From a checkpoint of a small transformer trained on Wikipedia: vocabulary 766.
Each number is 128 + 32 x the weight over its row's rms, rounded and kept within 0 to 255. Layers, rows and columns count from 0. Numbers have three digits each. The size before them is the row's rms in percent of the matrix's.

# up: layer 5 MLP up, 512x192, rms 0.0659, rows 151-172, columns 0-95
# down: layer 5 MLP down (transposed), 512x192, rms 0.0577, rows 151-171, columns 0-95
# gate: layer 5 MLP gate, 512x192, rms 0.0689, rows 152-172, columns 0-95
up151 100:085113164155171125150076135096158095066114142067088164137096132127120088133186138079081139140137126120129160135141091076154071151162186119135134177205148091064168143134143143148113227167090112147150136165134137072107082173123148087104207094142114145118155168176150119127097109110104132097
down151 102:148181098082128092100121161135113139084113112105117095112084096178121123131066110149120133075122039119170132110161113109127130229190105133139109141133155119097091127105131123152094147128095137094100127154147174126123147109154169149164150141109190122134196110120126170190101172084120102093
gate152 104:146125153173111151158078187113126158091168123126121166122150113114166120105116165128125161165138111040159140138120144095051173120075143125136167108108133140140158190138118152132094120124207114164096186082107156126196147113098167069099135147148119086126131120145085134113078067121080117152
up152 104:175106185113166102177095168138126118131124171125093123162130179176107106154059130111085169195187170123102141143101116133135135153143116138188130143137156159120056125106092130100090118130185135042111079088131147155131089081106146131060119141130148161113152127145141103061122109065162142174
down152 102:130133116134110113205130132143111166172105167044066100132105073176092140124124094130104129127169108133108185129069156138120108159163103051124107125124149107106102066162117091132158115158190091092132119154156159123115099089170077093092196138148087137069120161162086176127131168159113097158
gate153 094:108117094120072106069163136152145113114110137123130124088139123085095107141086149163109160148151097116143081155112118158131144195133094080132160123105091076112153131145158127111102130190158214105198164172096102133152153148113169137163139112097130087161160193157084111063120165174155172116
up153 100:117135074179142052139155169163124095157124173178155157136181130181112097150150153128090182072131078128084086166097117129096110170142112089200124130154180104150150169092124081132102181098103109170072109100130153131138095113113143120098175110080164106118126182146144128164074121167142151170
down153 097:129112166138111113089113094071125111190169071160096085135150163127095175128146121166142075152133082141116156145052148096048095071092158110106129148099124075097151112150166192118076133115091117113106170127147184113106089141106117176138132132172086194085128080153115115128132135160134189124
gate154 100:095136121160116128116108115112107182174151125112087089119139093111145102124128142074120088099108103105132168120141073076116100083150114081168143157080132117166165122179137095112104097147116145077079125170128122140103180078083133100092094182134122099094156138066152150124081115151171096151
up154 103:075121148158139120102068165140200141131111113061094160188150089138107169160165154101201152157125154089104139152184091107151149139105122150136075093113117206097105118141076139145157108112120094135124145050108114147131119082086139083117101133122126169130148180116155169113148141140042181143
down154 099:065127078140153070159146110150087093110115169179146141038062142130096176119113143146127170131121122131169086088069166144141150138166172100059142125092159102137186080107101156140057128162097166144191153163134120107149166095155199155129108056159126103060116146140122115132109087092122076082
gate155 094:166149187169191162088153214126181101145131149059172092136165100115158104174082084119125090113112115107179084138150121115186134185123119096116169113127077147170099162141099118125125159117166192087087158095161103202108159178128140076125159138118083124151147168105131191149178178152095132100
up155 101:100113118179158178173167092057148140094167177146157117114120128109162094108155150114112103143095124166177113135105076151164124113187146134158122156181106142096201158128069149120095147151053074168140150151089137138156099166154122102034095117097108095083131132110143156145136084080137123133
down155 103:093133153133106082155150115133062247121141115136092126180151092070114149115143066113089159140119152122118207121079115153097126134151145137142172183123106082151138089116146113174147160103173160155154090140111187132133111085161122187175120164158139078113110114120177128139178114127124157109
gate156 105:181117203103105096176160177158087165094188128089087121162114043102076153137130093118078103126111135110118106141151143183105141105141032101111114139121141180160157150200133124088125166107127144122087062108122130186101162159078130130120152074154149169093083097083081137179106131133116146146
up156 103:126136137092090137089112120150163165125090115186170120101110118082182125103082087077160090127208130102131175114134104152173106113133164133148154133113130090116147118102094083126151108136126148123109139160139131134146110110160074128146203210193108077102124138171135117132180174114122133092
down156 102:164126127148097058174197086117132130095113135159087127142140115096218164091088188097068120142118112118060132083147151084131158115139139092122183176137178100133117188147135123091079089172127122159130097109104126081135142161097169086169104118166115093084157138136098067146090171081154145114
gate157 096:109111068123167167141104178106113097113130100146131123109176117134050055144131120084139153116125150190103176109063091126164153133178178103167138101123115122103109183111088112103157127136145109158092048083080095181133111096175144106146127138113081121120146113134121081120138129148078148133
up157 096:091080066153113096167164062146078094148124111179141089082147132142139110093102103133171182105122088173048146171152089136107096117191130085106114119100150152199119118142068128122129111164158133150136138061131088145086111143147068172164123087089115131178132112045175134055137140127159115139
down157 097:085134145134092139148135124179159156168158145086120140111155123073148151116160135076104116127098132137144108183104136177146151113123113141134133105164165170074097085136146126107157134182153129104090151149103102183104145101119059101109149135169116125139222092094127083196147170130045128132
gate158 100:094134124143065139162151082108112085177185126150129087124091121149084170169146087118136140115083097108150135108146140161097091134163130163118126087102145173163189194169086146174119057166178169128099116104143069081104128120103153129115090158159137134178132059097201156134125127123119163119
up158 099:143110083115095125095132129094103112105167086132108139164069141156097120140079162159161135178134069094163082138148136158115119118138146087116115129150159098096142175117058127164115078143168183095135136124131110092163130131070136202149130128127102139160124121108171169196053156086166129104
down158 098:106138117130120124053148112109105150181133167157088118115113165055181182152159132093139121144134158146082108164105112185096136102139134058156122139100124068119137118091191088124099153109083105123132144122105131097122155134175106122126120124130141081102114142102107131163162149089165146127
gate159 106:176147183083193157155166142082047088100097123103141080075101138079111113139185142148134155158152162116135110147108109101099135141154090121110098122115183094110168084197100142135095135135149112078128103148149152055139153144143144151088151111140136136111104157102143142088154078158066123084
up159 102:092131106189087107111130118079089154155163138125170183196135192196142121164126233144172092093119107168106116159189137096146149128176117096143089120105108168117137183104127148128106171125152108122130181093093132154133135094168157135082095145141133141064137091084134109126156136055107164144
down159 102:178158130131101095156105146122091104170133070118059157150092131067133072124081137119111142161117103096068156158123138067134124123112139127097135146104142159128154138091118182141198130140122110107098176126099155143135117104146166120172128102082131103104103125191086141143107097119082102163
gate160 102:103060143172178143093180161138136093122249158127143070110166147100145108138147109174154145084113145145106131084215113137165156101175138139123179081137148130134126149094133100139112097131083124146106164122149166089115137101099216130090111113179101108140104132140087108172138154111158127116
up160 103:115108132104124109164088148139099123132134133126149185108111152049108117095152145129111114097041152081152134165165167135168139113139112157074121076113158143063127121117169143114065126138049127189181124205166153125073152087129144130122115073172133147133111110091138121174162147122107165145
down160 101:128117126154122144132146133165159151154149111083114075047133152051141173114144151198111083095184203087144054110130122134099073103154151122139129114138129121115158091141103114135152113167128059147167154112155122142171137168178084104123156130114110086162129143147113136144152120109040158126
gate161 101:145101151077152113152126168135146142181100095099155067118156103101088088096108119092130094145145162158063144085132137153140170090087132120120095168085163136153104192110096148096111143127131165157188125124173081154173133057093108159121075110186180078142083107140137115100127091115094105114
up161 106:162144085095116087134074123188119111138109159171151103106148077165175155063167106132136120155128134089128107098108128191152110120139085120101168089109082156110050105150142109106148151136147107066092084116174111205171154124102146142151151172092171134151201069103128123088125105124139142069
down161 103:128130118109096144123099131118185158121061160144198171135155143085115139135105080115122145138098108102115055142099128112144152135167103124117181105113172152093101150072180147135120150073139173199221069107121119067050115078122178114187129123095121113097093114116145124155071132118114103167
gate162 100:123102084121095120129182161152144146083128083089150165082135106106150129127143096142104118100071109182122112149074176137157142110146080118132125130066192144225166165102094143098137162127122171218071069156130064103107124123165147144103130169177134092161086123147200144152153109098081167120
up162 100:133129157072174170112079172097142141096135179133097132147102160117172161145190109152127139137143140142138114115133159128137122138120115079120106109136155137093099083129166108103073109084091108140090146098148127095177190133130095117101136140101096090100134147077128125160053153102106089176
down162 101:148101104166125122204058156167151141115166130119164116109135113166101148171139097151126136131146068063151142181148168131085176155127185107069099146071113153146116166113087115111103128101006083167101089110112098139146087083176144163157134146162103159129142121128176166142164159171130103154
gate163 106:121152190152071157186165165167136110130177163181116113119148144121078169203084119077090069178090134119123138128130139162165118167125092140118169158098139108197120159097145111069141173076159160110129117128138135055086180101066116094161148096139169068152137136153149101128124154120129088143
up163 102:087146179139109144120087095125177100135145118141093108088125174129102117144183099176094097146104155153165170141116088105120070148124129077124128159090089092086171139085134149109089114123148104171132138137106115126171129132164093160122101115099169125087131107069123194189127090193144138086
down163 100:149126149109165127111104062175061121138122121129165139129130134100113084108105131127103144121160144111160060121145137115116119124078154160117125111137172116162147191168081161132191124115138109139146124120133121132177125095115124144139153135140166113073124121123091106106087093105122173172
gate164 099:120069158130122134081105168166114126134177109165163155147135081120104108145158139124163167148160096116095071103097123128089101162101203086087136112147164100096100112158110136110170112159194134126117127217093160142080095081162164118170162110125177136122101089034111118135114132130107118095
up164 099:126140115105077178079082135099128204120120096155132113165103128092171078101167146043098079120126096140118152149161080134171115119082166167094124204064125172138129078091133131059045146124129140046170135135112116125150143105136139078153158145191131094116137086175050114158111114114115165129
down164 102:134103117146131110151097086150162098158096121120151111113175120133058104129137142133083154129185130088096185110112098136121114135140172052132129119143112149141179125148192155087124145112179119067138087119152146144071138160141114128148084161126056140127089184151109149091112130109198150142
gate165 100:121081135167133055164145143100185129138042180147069113092153174103145086137179173137110142145164128138076073111093143186108095117107195129079127145087117119108160119158155110116073151141192121128108131169069095103107087122108138125118107108093103152086035127132159109186073102131142109149
up165 101:156142164124111092127184156110142122107128069088135119100115128061059111124149112080153134120107128137098164150140163096082162144080157153159182139110109100190195133114089092089123128149106129115104101167150172064112088159105113171128144090114113119154110133115116150109120111129130109100
down165 099:113145096156046155120124128124143098163137130123142038145129139079130074146092141126111130149140126161121119170127206115150160081103102099101134157142079156135110120102133140132152114145130088127102130104123079123161170156108136117112117142079181090103122168145160123068150126130156130173
gate166 098:146086095135138131135164131128064106115114114090100117120132066125095088123089147100147070111170122155096086125144123090130090108178093111112150121112132138132140126134148051083094107104160170119059065106166066127156159113123162183135105130110135110197109072140095168096130177152126108189
up166 098:145146064150115144157152168093083169131178128201070195169144145105092146114039122112117148100100090154099122157084126113121154113078170127139134124078095135199112179088094125126105091166064159186153105120135104113091167129152107160135195142154109181158173098134134175100083107141150113089
down166 097:130145085132139131122075106152130173120140184113166104098134112137134113120196130140127172111138096117084082145136098145097099102107128146201108226155111178166112129099131173094147111051152140094118157148083118143127155113137155108128081161181159136096151112113108097170095084135039116128
gate167 098:100089176160113191090128127102120155165140151165095104114133117119160104097158142182152169125115118079090146074134069115096130172172194155131120072113127181132114176108089061127143134149181118075094134090139175065163131160091148111129144134139140116174155057161133149144151126156143086087
up167 096:135094111116147130109138166102136179118120182146188073109129144088113231191176133079144148110102146119118152136141068158126088137150113160139101145089164115159085096164107109161166138052086150131089171138094108122112125101121135140169118085133111139128092130098063125164135121151103083047
down167 099:153138158071164134156069175169150119150141122125136139122110083181161151166094109130133144136093074117137085124100134103126196075081141097116138120202146126151159210163114136118142079145124127136120140104110148117143064069108129121172119170169182130107132148142116099173059162051107115121
gate168 099:136199148156108130123182130130127105125109157136121128167095101104142153122176154159072145169134153133129096141078139129099162191174145147082124135099147125234174121135137132155115107170098134149118128104146174127150175168115123150182110160163139068124073149089124128085150138123114077183
up168 097:129122103177143137134115169160092158165152103204160106137119214086110175160201173143126064107063117121109168159151068132113136110110149090133115166150092113105118158057152138124090153128134153126184125108065132131075099096110135164122124123170113179094101114090154185148083128104145152158
down168 100:097134089144120181155196099122160095100115146129147086122093175144129168163075077159099128178144163141177139125173172155153192126163131103131099121129150095135113170143147073139090130096190067112162111117147117128126152127130123100100072172100131090097087114097151096135179148140110127092
gate169 095:114109124141161150165077136140073139118133107161143070127159100137078084132148180187117109194185143118112113148118164171150098216082097118158096167143166142111131080125093021091142158090157134127091123150100115133151151122135148102165112175118122147147043158153100127157107121162064135122
up169 096:141094121103135125118090155205169087106193103101165166121101104127133073084101040095140186094076152136117137106147086132096096183180143108138153095121134166130106178101139148110120107142181136115139099113169079173148121099123152182146179158145112074127167112061140153147124161125111125108
down169 099:172151124164181076183156102124134143174163135110152123128103146152124073100130126201133103213163084146117146156147081156193115148107110169122134102129135167088135112129118050148138131120136205095158119141112111141138124091130148083133124114119122104114139149112106072113076170148080139083
gate170 094:079055136083141113140141150109126145112142076154143103144118064064120071130085114204109188085109133162091116157153118171139100137145139157160112144089096146086121123119129042069126129113143140064133173099117135125100130150111157114140109108140112112196187125102130092192151144179149168119
up170 096:134174094173112169112100156206094171136177152192117138099111132100137146185108113106139136132106130138106143107144131150135173083124090126112075079069155092152087145187121188170118131131112100132120100167125161098153112126126131194113150106107106116095149129131093115150156104105118156165
down170 097:098043130103116132122105111173137076135121189161130072125133100072089094127127090113139133127082125125165093139099110158145128104098140124149063112103080063081109162133191167141111113130144076066121126118157144143123143140127136110095117167113135096159165089118162164141153118095162111165
gate171 101:101143144126105119213126111202175120100164077121196051097127095102130121073146126125148108110131095128168124075125150105096196198090089169125122134127138115158152179111158106107117182181161175168177139169080059146109177082148151125131131104137120112106116119177146106123150126122128084167
up171 101:128097100156122145140148055113121144144127152203104183073152169097137116166141114092171185137181151130112126169061080140154076123121173110110104150129071104114139060135059103070136147120115077142130143100102159102178109089153089103089158082120125160108163131061126121130139093081120157122
down171 099:160109094104130159116128156110172132119121156086134140091064174085152095114193053108082127151127072179103128130122124158160088124168113143136149158057155104112117077081118116131118169169183110169156098124072103115186124101121162139073149138127095103153108117142158140129176109160161106108
gate172 096:126189093118119114106124170104072157113105106076117134101160150115095113166136063119115099146139177155073148140127080152136141187098083118130143167146131102193159100080125119172136082116149135129147100150142127109129126118108129104144121164100036105163044090113161123103088129147123140151
up172 098:170122192155177138129170098159150115121116151124140083136150074151171151108174104113162130102145078183106132093136154113132152061174141117129097173121129157085066131146166162108102181161140180146152102089160092185144149142131153117155081107161195061088172117106104133116145167129146079114